From a checkpoint of a small transformer trained on Wikipedia.
Size: 8 layers, width 96, 3 heads of 32 (1 for keys and values), MLP 192 SwiGLU, vocabulary 1024.
Training: a variant of Muon for these matrices, 142M tokens, 4331 steps.
Each number is 500 + 50 x the weight over the matrix's rms, rounded and kept within 0 to 999. Layers, rows and columns count from 0. Numbers have three digits each.

# layer 5 MLP up, 192x96, rms 0.0935, rows 0-43, columns 48-95
540500465498422461555532426507510461485475435474560537454566562396533428565634478545457538535555590420548454415577491528404478548511443477515526
414436326518493508467567567540513551521447531463441444505513519438495477538418548499452514502423478446523533484464472497483460410474515493508565
500533441443553482471604422449472515427559438521475481496551447500578433478454476475473477454378514486485476527516433397479505541476475559468480
604422544500543567474470519488434502555487453413461528481494516465492508532565430534478455451562501560543458499480492457506552515471485498490469
561502418553514444524484677467459494483495488448598482563548463448565519490622479556518417489510534504360553538537465519421514549460447460533573
508454452468492457377448590536542539404593541546360500508539600556442475622512552466527609496449418489504508507590541525448478540557480529420492
483388499562515481447465547594540503471494498525485520431512511476391504435560541514557367407404503558520467495544456461506394614537518567511449
502553617515533452562436451485392526418481530499489449541488548554523521454514545523523505452454521454459460565475532507539481506538555574518400
562530468634494514491399442502509457478529527485578567481469566494446528507520488519439452447490488515618548551475445526546470531472452514475590
547435500541508524471488442484508549530579490574525425530557477465431452616471523522504502510443578447571492438500464566470446513562494499499528
528498488526472494506530423465463437448479447514527522453489469569460503453444570452500537460546553517531542484562462447492448577556528555623534
512421630580458440517494436404495474531492460459367536553414481509551525513434442476502507498411481450510530569539520522497564533483472507487436
464591512514561531535511524436519402544444478490479474457534473517560473557523453498441518482555446432403564535450657447570560487569433524503550
470425545493463543434512454472470511517482558498468449463456498594515473465545521458561456523453563481528485514541444468511460486520499629480626
616519485488488491397547468465471499476458364519446488591512554559500440635537503517488519517521395500522515533511459515527508365442587551464497
375564517462552463479533579514511456440533413576464576527573518518482518508447549418490404524542452522515536586526522426550454541610492525418507
563420363535511588436425490529407419405457526531534408434566431559489602525533586453513541446489474456537487482485488578495515428497531445635544
465416492487550463448421501479494512488555552598632550452360556485449423442469558512536572544455473535453588500455464432544452498500561533407505
510513474518481452481395465515483476454492562532417515457482427494428432462558475474442413532562523464557582424500503454508467526502509502494481
490502543523538532458530521475560541490480458476568440524565494486516444482573506480367452561433558527514499547505510574537464527462436603520454
528448538535440522552488462431576468533529520514465583503508499510607520503507447547514599551553379550478555527490558526458458456453514497532564
483423491494525609508489432529564447525532521489482485528394484457546451575517399442496546460493476508541453524484490465570513558396535509571517
562530511459520509512516499492422488484498493545557525519504531496491477426474404493469586488499437457531546443549449519572516463546574509518493
578558534442488486459498480402452526590379428516546523492470428497487555467499414541521471545445541431521536540474495481481558489422489419532520
372510378626505471437468585592539561464474580445517472491446478428518427487534497469437524450511462512545513483465507531504553537537491457420506
478523552587471518491554493406518512575539469558463502481487473508401467548526568559392507500477432522463399441449521423561517451587466500522448
479441467562527506486457485529463454518547435547520458466506533503475481485613486502558596509559468530497506483467467511488522494496483453455438
562509614401518497473548463623456472510510573509551465506522504573501564458499467503496411451508510502430474514531515576471524595526511463508490
483478592401515483540539481446591565571523402553580489431413453413484522523578597547517456485485505466530435554528531441472544567546622476538423
517502487439507536473475476452523420444570423456483571496471531616567535409473482479481415593483624530543466474488481533647462478503524489482496
459400548427594519499410453471480475471540429482509592426448473499439531518523468490478472413478442548467497554467615497548448519486486557516364
428562475417572482545564492489546451537466517431486491541592509433485534506467562562470507583475509560509472502440563489466471554489392459412452
486558488425541472544506603508529497519523499479440484488503524529411508444447486536575535502525570408598508501583454451465540527568560536397448
486612505535509512436460472508503538495459409449606518554522483494503522532519438517483431547511437551523499549416575352446451529428484466600512
505576504501518470475555532433461505456447488549520561514576545517478499547435462447486500510484495502484509508643472466589532516512532491403528
489498514498525608520433418490483537542498473514498505582444428491500473497462487478581487470387589511544501458476472562454424574497461566537513
547599579528450436429506489502552486444489585552525446478542518522509564527509535430456499490475578501527552544484552424455470492495448553499477
512570530565589546466512475504527519443586473459446576467532483491486490519430542513473497539513552499375458473602502459503556522485492428512625
498514541533469411490396548435473467530534473553479524489517556453484445504569431551489509499561538485497557548475495564469456431458546558445474
542535447489524515507545518480424513468479549373486554511599441423480624544591479480526395516518549497440548580453533545462519536429471577529616
437371529547554438459630511531535528466513507500455516427465497498524509560473508519530606529507463456541480468481532526490503513498497519490485
477601551467552492515464522470499473536591521411540546435540461453473370465565438496456433539464518475495490497413420482510530444499454464547463
495541431454481468433462574477490475529565463404492566453471480439482526451456513511627449436396575384519363511582481544501485560436446456408493
422444418445560508541504612502505504519441449497521517511521545493470553429452466631484519503496447571477490608446526481506559614508479470484473
# layer 5 MLP down (transposed), 192x96, rms 0.0852, rows 0-43, columns 48-95
376461525527521498465535521498594605483560632567488571461485519459483425494484525525485556531525488545497603504500548562355483493598447445445465
496453562483433467571533429561557483485614456481487559488567471473448598485537503536543540495561425522544481482474552470530485486580498546429476
515530487419505482529447499517530509449519522618434542554512521378398474495513569477521502534495474484564475510537498513557540434421443470420474
417519503561419520450551561403524493395567586486570500555467502550512559509453467494508576572500507484427467475542488508479498553496445504438480
571497493581461498528491551425474393396544523526537497448545488540554549432474480506466480514389597458510451521530520435450437463541484432481491
498495530435611509512351538514486429503560428466514536557555548405463467521601519561440446454511368412504560517438453522527625556488580511518452
554511432465579488514469529503449488537544510625496518524567494427347424520548631520503448506514505498550546503487508490493458562465558521525512
484502466554491564432503482527542506501482485488553512493486512537493478470532492489620493508618551601478473496560535526474351456510452502463491
511505492404468569571498569551544438373544561502475468477567508553522533500478499514523510424617516577470529425437522438421552492524517498522589
485497514529521564573504470462460506475538510480509543525387518551575481512550449489443448527452555516517452521518553444547409514525481566500570
501497626519380483448537492469474596422464476495582496553558554482524430491510505531546517590429543558459472510461498488541600545554455482583442
418512526450586484491505565579473523566471530424518498490563498451569437468445576526476494485471528489500517485507490435515499471461483460553487
480520500560515527495573526500586444485552484520372459449515454481435481512441470461486554490423407459565480540534483530462446470500488424506515
511492500514521509526509544528511511517482497441548492566510476459556550520530501520417480660484520432529503489496519539475494533509568430462442
587418552487611603513517440490546433444481372478515441555433478546512496500504494480421536476531514436476461496525541537559509449424501477513558
418508537460537497481396532428533574483477480563413574558547530528488380527307518501480446518505445431572471535473459504456562496418488558482512
582457455472498396528446449526439524412554502482583390565538492498506464446495490513563532428489527476596431470482413491568561514403468548552501
495478547533481514569577612482649499480482463535428553483439423531524442507421620480515523447447545564508519509467504505445487472555526349502480
447451538444457445475535400589474574557517400609475446456436495549436487576512527537465524502451462492481487506541465556445566432502442443461434
440525540524596456646493511489505478462481575539487457545418541448594512480489450482467491439443526409522538586549455545454463555480499567551531
488462475504496454484503464489406498509522490434450548526526493444502489409496607553561484476571463560527496462439525529495405528450525495474495
539523484471485487384505462633531491509482418440441449448461516473532499522467483486523494495432478485464454460493390582445516432506542508530505
471432445486424455508456558526496443520473548481476531585434520431553560432485506356587387495404451580542563511486524448480528488371438521556470
450491429473421500495493491521501568565520490517492465521436530453550510537529539535502479450511472520519527472462544532441473401567519570471473
470554468451527517485471460419454575517588484440529522544532580510419512511492568463461433504488512490493572453501531451569616575533463588542503
544444574536456422596480383498453486433474530500450489558566410545501543468475427482482448461498450525465526532552411505568436450467515491532495
459551496480573536514545577533567488540465519476502523425426412529530482535423517480466393567473468424465522522515491591507465472519566565547606
523532483476519584491448572452463439470545436436446514531457493497586513476559494532445470498491531554492584542484545530464527470546502574489547
508591519503507560466481491477549511553471503500357501515536485627478463451461498466547523528510385477425548421647550449555514582535438564524620
545490506574509426501483556486565621425377563489532464522533509540424529532485464573514501435583539467521569440482548445452497510442482578494497
449438419395500450604463454512487560397539555457452432580444516510508501538487470551537443578510568464522544513539486415461519532415509516480541
485500473550365577529464565465476518528437462477464457434449515510509555456544470515513511459561427535505478539417517446450487523475446461534467
550489497441534467486484481434461546515495550510445439446484540495641539518426500493574512508471472508519491429529519519492505520486518517592488
480511449629524486530587468538449433596516530458560377515526564514505465432613454535433467512428531419468504444501576422470426507483534473536454
542463463427533541500549499505534502500497586409533539484513501541477522486496484504463455523467512474479545358509562548429605612508554529547474
468429572484582437562548586489433497541488475487450449518494528496527503427524518539550523531509478396476467534393507532482494535528458466453502
512467555498480455594432473498408434568492485478465490514485540527557505504466523598429481540515485536527474479464431522550421481496553439528502
521469443513479500439474495458546587515469545549522557456455501432431481510604536511459461477441373392552431570451420451478554596554452538453579
512533552420586566459415474477540494480537552492518560446502533427535512506570542497607534455501561442531558520516506458469546510619441540425531
540506471602420527489558507530593494484514454516432505402457542500431444459521355477492494525469468446509479504471502472510465461502447490462503
524478479494418528453427520522431458546473495524470533584443542510513569445545437497517530536472435478441530425490461472516556490443528463558476
493504468549515483574507478466494433542534424564509459490431521404517550592491537458536504406405424527514529510537526506518435511539481524553606
441472476460450537545629530521506583529471475390516474464483434534515450467491428423457503438433503462506497475588392418431599553533479616481538
547453496522444496511471485552433483535526492526512442605485404445540506603551471429565552501508568469454584592432487452520464509458487563524545
# layer 5 MLP gate, 192x96, rms 0.0922, rows 1-44, columns 48-95
431460484452504520523527482564531436512411528412572355593458531548456438482492523449525526585498610598492491547473558519527471541531389556476578
503484452443508518498493509433503381516543492515477480535600466583530456471518548525469475478376440512404503438504536511546427494474545578489469
534495522469504508492441551486487575434579510504540499472435458456477470516420477480511534576534468540516412502515508475447421490394441442485433
427559506558537482518507524510451442491433499459553513509485410424517494469416431565558537493488399494470409457483496462465521522477444428556557
649461525456476537486458487495412471482472441491510543519547481447465437522521461437483566423488485438503554474510611508594403502459515415507443
421464522429532463509443518451579401520472487581434537461458358474476462524522533479530452459468600386525505447520463446426447634520492472503564
538394599468539448568500493524497481481517546578470479458566512443467414427421550493457541430556469420377541463457479422512493533575454467526463
411468413558528528445507481469525627512396519531594485468472335560424570542575513495565434518500514453534512578565482537523541484513485527474470
488417583499545497505532523545511480502494533495447434550527641485432509509460446562474540449454591458536435509482515512492567535490472546586394
538514564549524447511491539410502555506510534454497500498508500599418596517563424458511539441470445517441537535530451498588528549428521507499552
486520509438552452540377482472398460439456513486514481496481504442394459496493439505580520514502499494505522507548530438449381486476547534510517
491514511530538591455465511556418486441345481502539509544465421494473498529482427541539481548457427584549512462531472508477500490561470525462441
546564487497514445533474385481465458486447485562480517545544502491528469506530447532525553491474511542525494492509485509522552404566449446523449
565438506635566549427521473533483504479598477495449524556586452439441538523562463546402543535464366489545429475458526462479536497562472496537464
477477627564450525583554525441468492437476571500414445508410490497568546489582640491526548595456494522567523449472525604450493539535556428509506
426457514507467440511462564505580473472461449553484461533428455390614478582493490460441451614545501511447561441495487551546510518525556508526599
432508461494570414446514582470418517464526464474566494464473567371509586439495533524521501551527627481465447530397542563580622488498502469473374
497550552497538444504515541448590499558517601551589514495536567512548482527613395509460485481502457445569478518581499523442536530571556453505532
467517500499496359434428494505466564519481530561473495535421448575456471489536468434495484494535458494463532395504531472493469411400524467538596
500540405585478485443527446497551574439534547506540585604360538572436485513475501417535531481515474472444532465509480482601495525504443429591416
538489504498567517487469610470453549524528407459494490468409526564505501549472486557552496497512475410430503514530448527495480403494488498539505
576591536554476618472504431415502439506527386494453484472492424571508507493479565573533538484451503407424561547538498487500535549430533606503537
494546493519420510530497560468491494594571467467564415525467558456504528469569500490551588483543548508473513589460501496506424521511453548483507
422539508481480538520471528531490573490572524343504485552498507529468509466548433536538434450531494578499390510421517498547603486561518600443422
543495534514436522548507564523484451487520462554513518454450438460454436502454474457458488520562411430518538506521446441523498502473556523565549
480554520460427497422533565440560561466433406511506433490515424548498494574434550503435549533522461498471548461526508467484443442511523543493445
542545544524539503481527439481485513516541528383487439516552521524510534531489589522475536408504540525555386538449464505452468488482406533571579
575560477487500559425502453457555532474447584571469388488457477566591505438464482558523530491518466521513522464554464501499500571515397540619451
502463557591541575523528527535437431415582561563558525493483498465558509489631434470565416476464511503518498515450467550432480543456513557625515
453598504513542469456498480422564516500493525455478524428478496450576457457473590464509417461450438609420484444436483539510427580565461563446419
524478431584453504448538466453442494575556494536496501497481547519513563505544503474565487545446529492368525543543541550523506524495407512522438
477490560525491508545504450504532525495544481509493358504558509470463510513527439494524651436530580595482584549468490507581462577488428527484467
493521550404506490492512469545498460457492474503387569489557561493485496465536588472492533463610496532468481491544470491430460547528480459519521
573527439506525481477520479462497509452494589444533563481571446562539517447497495512446494526538470430543595444498629420481528524495449511592510
491474579528507575479485508467521457437475481481512456445614476597522538467497489551466442470477472507589478466522459453523532495482497409563521
466458386501451509482513460582613521502469570547542476557416529529600510545465455493512507432531533492530470489587535401491409501509478469539441
444547485498397560489509545507518502496546532586480526399473485510594480473634552451539514490533498449447526479572493529522455565474490500480562
563515423491518542529571554592460548506505594472499471489531571481576583505450419550513523440552519564408534585449417522511554480517590412558466
502347510560492471503565437486472505523486494480465458436485473571458522515514477497480464606447576497398533533474559534442415446432564453549522
530541497499471482451464535532595489521542464482567517500485474482462455510515522508452503464531493483517484533547475509465502494557523515502443
518539567478565528478495539465527522480499534527488498538464549508537576519521430491554425440504550487537518521587486488470511452469533431509477
477496525435470487406590441563522500494523525497411478582580470491503536530402482440419572474462470513479472452424532426454463516511513594528528
520450495528574572551454477476513437559504489546431570611531552482561534542581495558364487460480535444570493484490588475586535523416528500482533
515475390467536451543555543387490496494468492435470471507501531469406502540520528464421515566486566506427489484523523473487481529460448460417576